config = dict(
    norm_place='pre',
    attn_scale=0.125,
    schedule='cos',
)
Each number is 500 + 40 x the weight over its row's rms, rounded and kept within 0 to 999. Layers, rows and columns count from 0. Numbers have three digits each. The size before them is the row's rms in percent of the matrix's.

# up: layer 7 MLP up, 768x128, rms 0.0979, rows 199-218, columns 64-127
# down: layer 7 MLP down (transposed), 768x128, rms 0.0934, rows 199-218, columns 64-127
up199 082:389502469466504499551474515473543511533504507461487533480465491544526480501487595482532511576438450533506479565488535482514499574508504456492462490516483442539507521491485560562447521384476475
down199 082:532506495490427452512497487483513526466443467521537488511485514487458437545432448515426497469547577506527532506519460454500581422467538567603527595496545523529534455526519461459521484538515495
up200 094:502506458473437589543456420483461486487497508435516527520513629490469422526457487461507520517523512495480524505580482494470462497499494509467491508495468521530541526524537586490538551532478555
down200 100:462503474498502524560530451520516473463461419502489466523475536511431506439575445442483512487502440555503483577576523484558512515511501500514466496505499539502482501484514475523464546550504506
up201 110:511472538439520507545480465497510503480545514523534456498386504522502551441441452513525538477451550530457562444523522508470520458429457512470512484475514467488527509517574552534491572517536469
down201 110:514448509467458483501463472531534471476508513545476448494458441501478483479501463473528557489506476488523508428493464531490454537565481522550506500556459538388469541505457490482472484418490562
up202 108:532441477388515455560428473501513464501529532444514507528454524516522467551516412507550479478534562438534521518506593467489401600539474522439449501519467446514437504492484531503514566470535443
down202 107:445586496523496530480468497500408527452430489476473458505530484462546452544506623554495460489515464497391442581484507529500581464459539574457485512442551458484538521485481517491473428490512454
up203 096:502518565512516543456504469449468505545562516549464483470557521499553498517513474497480487493514549502522470494441592526536500468482460573453485503451484496425429482490516522422514563522456430
down203 092:463522449535440472442508522483478477473551442437559501528453444491515505518463537498538491486529448508492478528562407529442523511508490468559486543551525517506564464540516525482529442473548493
up204 096:497496483494424492539511472530545487511499467535533486554564509517465494453558404510464467520533557549516561488470551489472463509518424486476488491474490521459493528497620479528505416545484511
down204 096:497582503502579499485547450423497499515475471469469527475484514497523490426503540489531461519511510507449445513566493538499533500472432524514490491527490518506516428459436485505537535541577485
up205 112:514436536526463530479457489495525515437521579480545514531433458506537506529447467484589461451447492480541497405446543493430487430543529485474446527590503384533434501480492477508519524497496559
down205 106:541515528539486467469449474520549459478498426466547502550509543456507510559480520517437433442458565529552462505545496534494605474523520515425527543531516492532442471490427501456587433493526504
up206 095:500429532466460538492442522505577487417467482455526498550540479454532496494534496520491475552539482514547540496453446473484455485515519495512498562500507410449574558484496509440452515518458498
down206 093:460560488562513478517505502514461443488461477434506502511519398555511594483461495563420461475479478486545579475526555512472462472484550502557479434538490519526491486444510511481504504490530466
up207 091:485497544482548558485498542454512582467575462528508424521517509498492506468492538551494455479458451528564516586426462479566450509493489504468514528427560568484482482498514535518496591603533428
down207 091:544504480534444475493421506524442539596455452527488572555473439581500591520478480506448530562442498486472514511457506474486466469535527507538498501600383464519446430446565532437467525488524568
up208 102:550497571542536490547481508392478526571549462573481386521437483474488547492539443521495502443509500465506552525508463549532544462515535575540500535506504498464475518509547479448517572428471484
down208 101:531499505560467471429524551480589503574423527554473514493474527525517475606540446517511518449466504566464396493497523502486545535534524490495536464498511482466534488506499528493463519470480513
up209 078:496484504469564497551467532537558461562468483426445547549541530513488536423560510421517504517508535522519481448438494497477516534551520417536531480490458475510544489539517541462524478561477516
down209 078:510533463491437452421552528476395448381512463559589520562450473538480457518467458532487479514508457418520519542610502502504517504488498574440483527544508494544427485464531515506512526460546485
up210 106:510464548558491476469517439533577570501487546546509501535497591547449449488495468547447514554569534476536496441467548471450415497476462532554564498460490494477462509486584449495511489497510475
down210 103:475499529557424517490417513537516520574501473452496448595486486465466531507496569541467509460482530542469482518455541501508423448504536542491527544519520456506568502545549443516492524536463548
up211 103:519457471440544526535495513453545465499533531512544474504525522387475481485485457543544477465524499505548523515501533441507476459434531606532517500499525465490443514516475452529459497453553509
down211 099:504534499465427519483501463489521485507561539563537482493531471505518561485537471542490393456475530560481412468504515574586481449525461577501447516430481455577507510511463520534487480492487578
up212 073:507515457525455511477512415489552484461482528520525496537430453454496556551451483444483517415546513511518495531510533463516494525503466474492388499513465506527568510474427594561488500509465463
down212 075:504504537429531464597478517517482491536418481480481504469545520503492479534523519528454521578462511511511518450501458453489490469477475609505572556560524579458493476509606462508547535490497529
up213 076:460486476474465448546492447488461491563569435420455550530527526487532499519507487503568507512530487504533473484541441492426548481554498479454499472524567483552493491465499592471409490502464562
down213 080:624456499533588541464461519552577437512483532555562490477491446495546538518432510490423480511461545476414484521496539512500510528447528489495459493465422535452434483497449448498569559509520514
up214 078:468510541469588532477561485536452529485558525471492548593506525413486419522539539523564462506453502517433582491412509446498494482471512482525546516493483427463503480516554519498445525513506513
down214 081:502409478583431452558477528451511563484508518524484499384526469497491587478575462485473491464526516527557491511526496561446531431503441524477447503503474543542479470495453495509541497542492486
up215 105:552451473447562507465445541535449562529503538473489451558499498536507518559473470531537494582574539444499484414476524542493570516442481543459543518566481473559447487500411452498493450477481537
down215 107:534446530485546475527508499514543505493492453454450442486511452456481515448553510450454479543446476459521516547494483451573515517475476541450528526483600548480563507550494461479590484553489540
up216 100:512454531568435498514461516529498577572549495490450456570532409462514527472471494483551486578543502452475520475563481517568479412489493502426520590525491505512456452480518456536530514541538501
down216 107:493463551467432472498520528486471450502468495569506513434551578481471493457475511471579561518472467441483399501546573463494537468558507576459539517511489442514563520504502509461442517485530511
up217 102:507516555514511532458499471454441511525497557621449519507473516475477457559468477488547495504523453525570524495510478485478509502518572453449520521529497453533483488423479517557529498526442460
down217 101:507555526478517470480484545536595468471543527539467498489533455502510508422453484466536490450494544521430511532498492566501544486488460589463519487504507494495488519460492478501418532517527542
up218 088:443518512446467447532520513514508531588584540496525509502536482526502460533479474479507513524457468514546405507499455570455563547479582437517497509531504434503517457397491512500543481498533528
down218 089:582531469584435514501453512501467506516412431544496557465492465496519529567515499506480517423508540478475476441568504501502473502469486542440500541470557562491509554522485513625477497553498496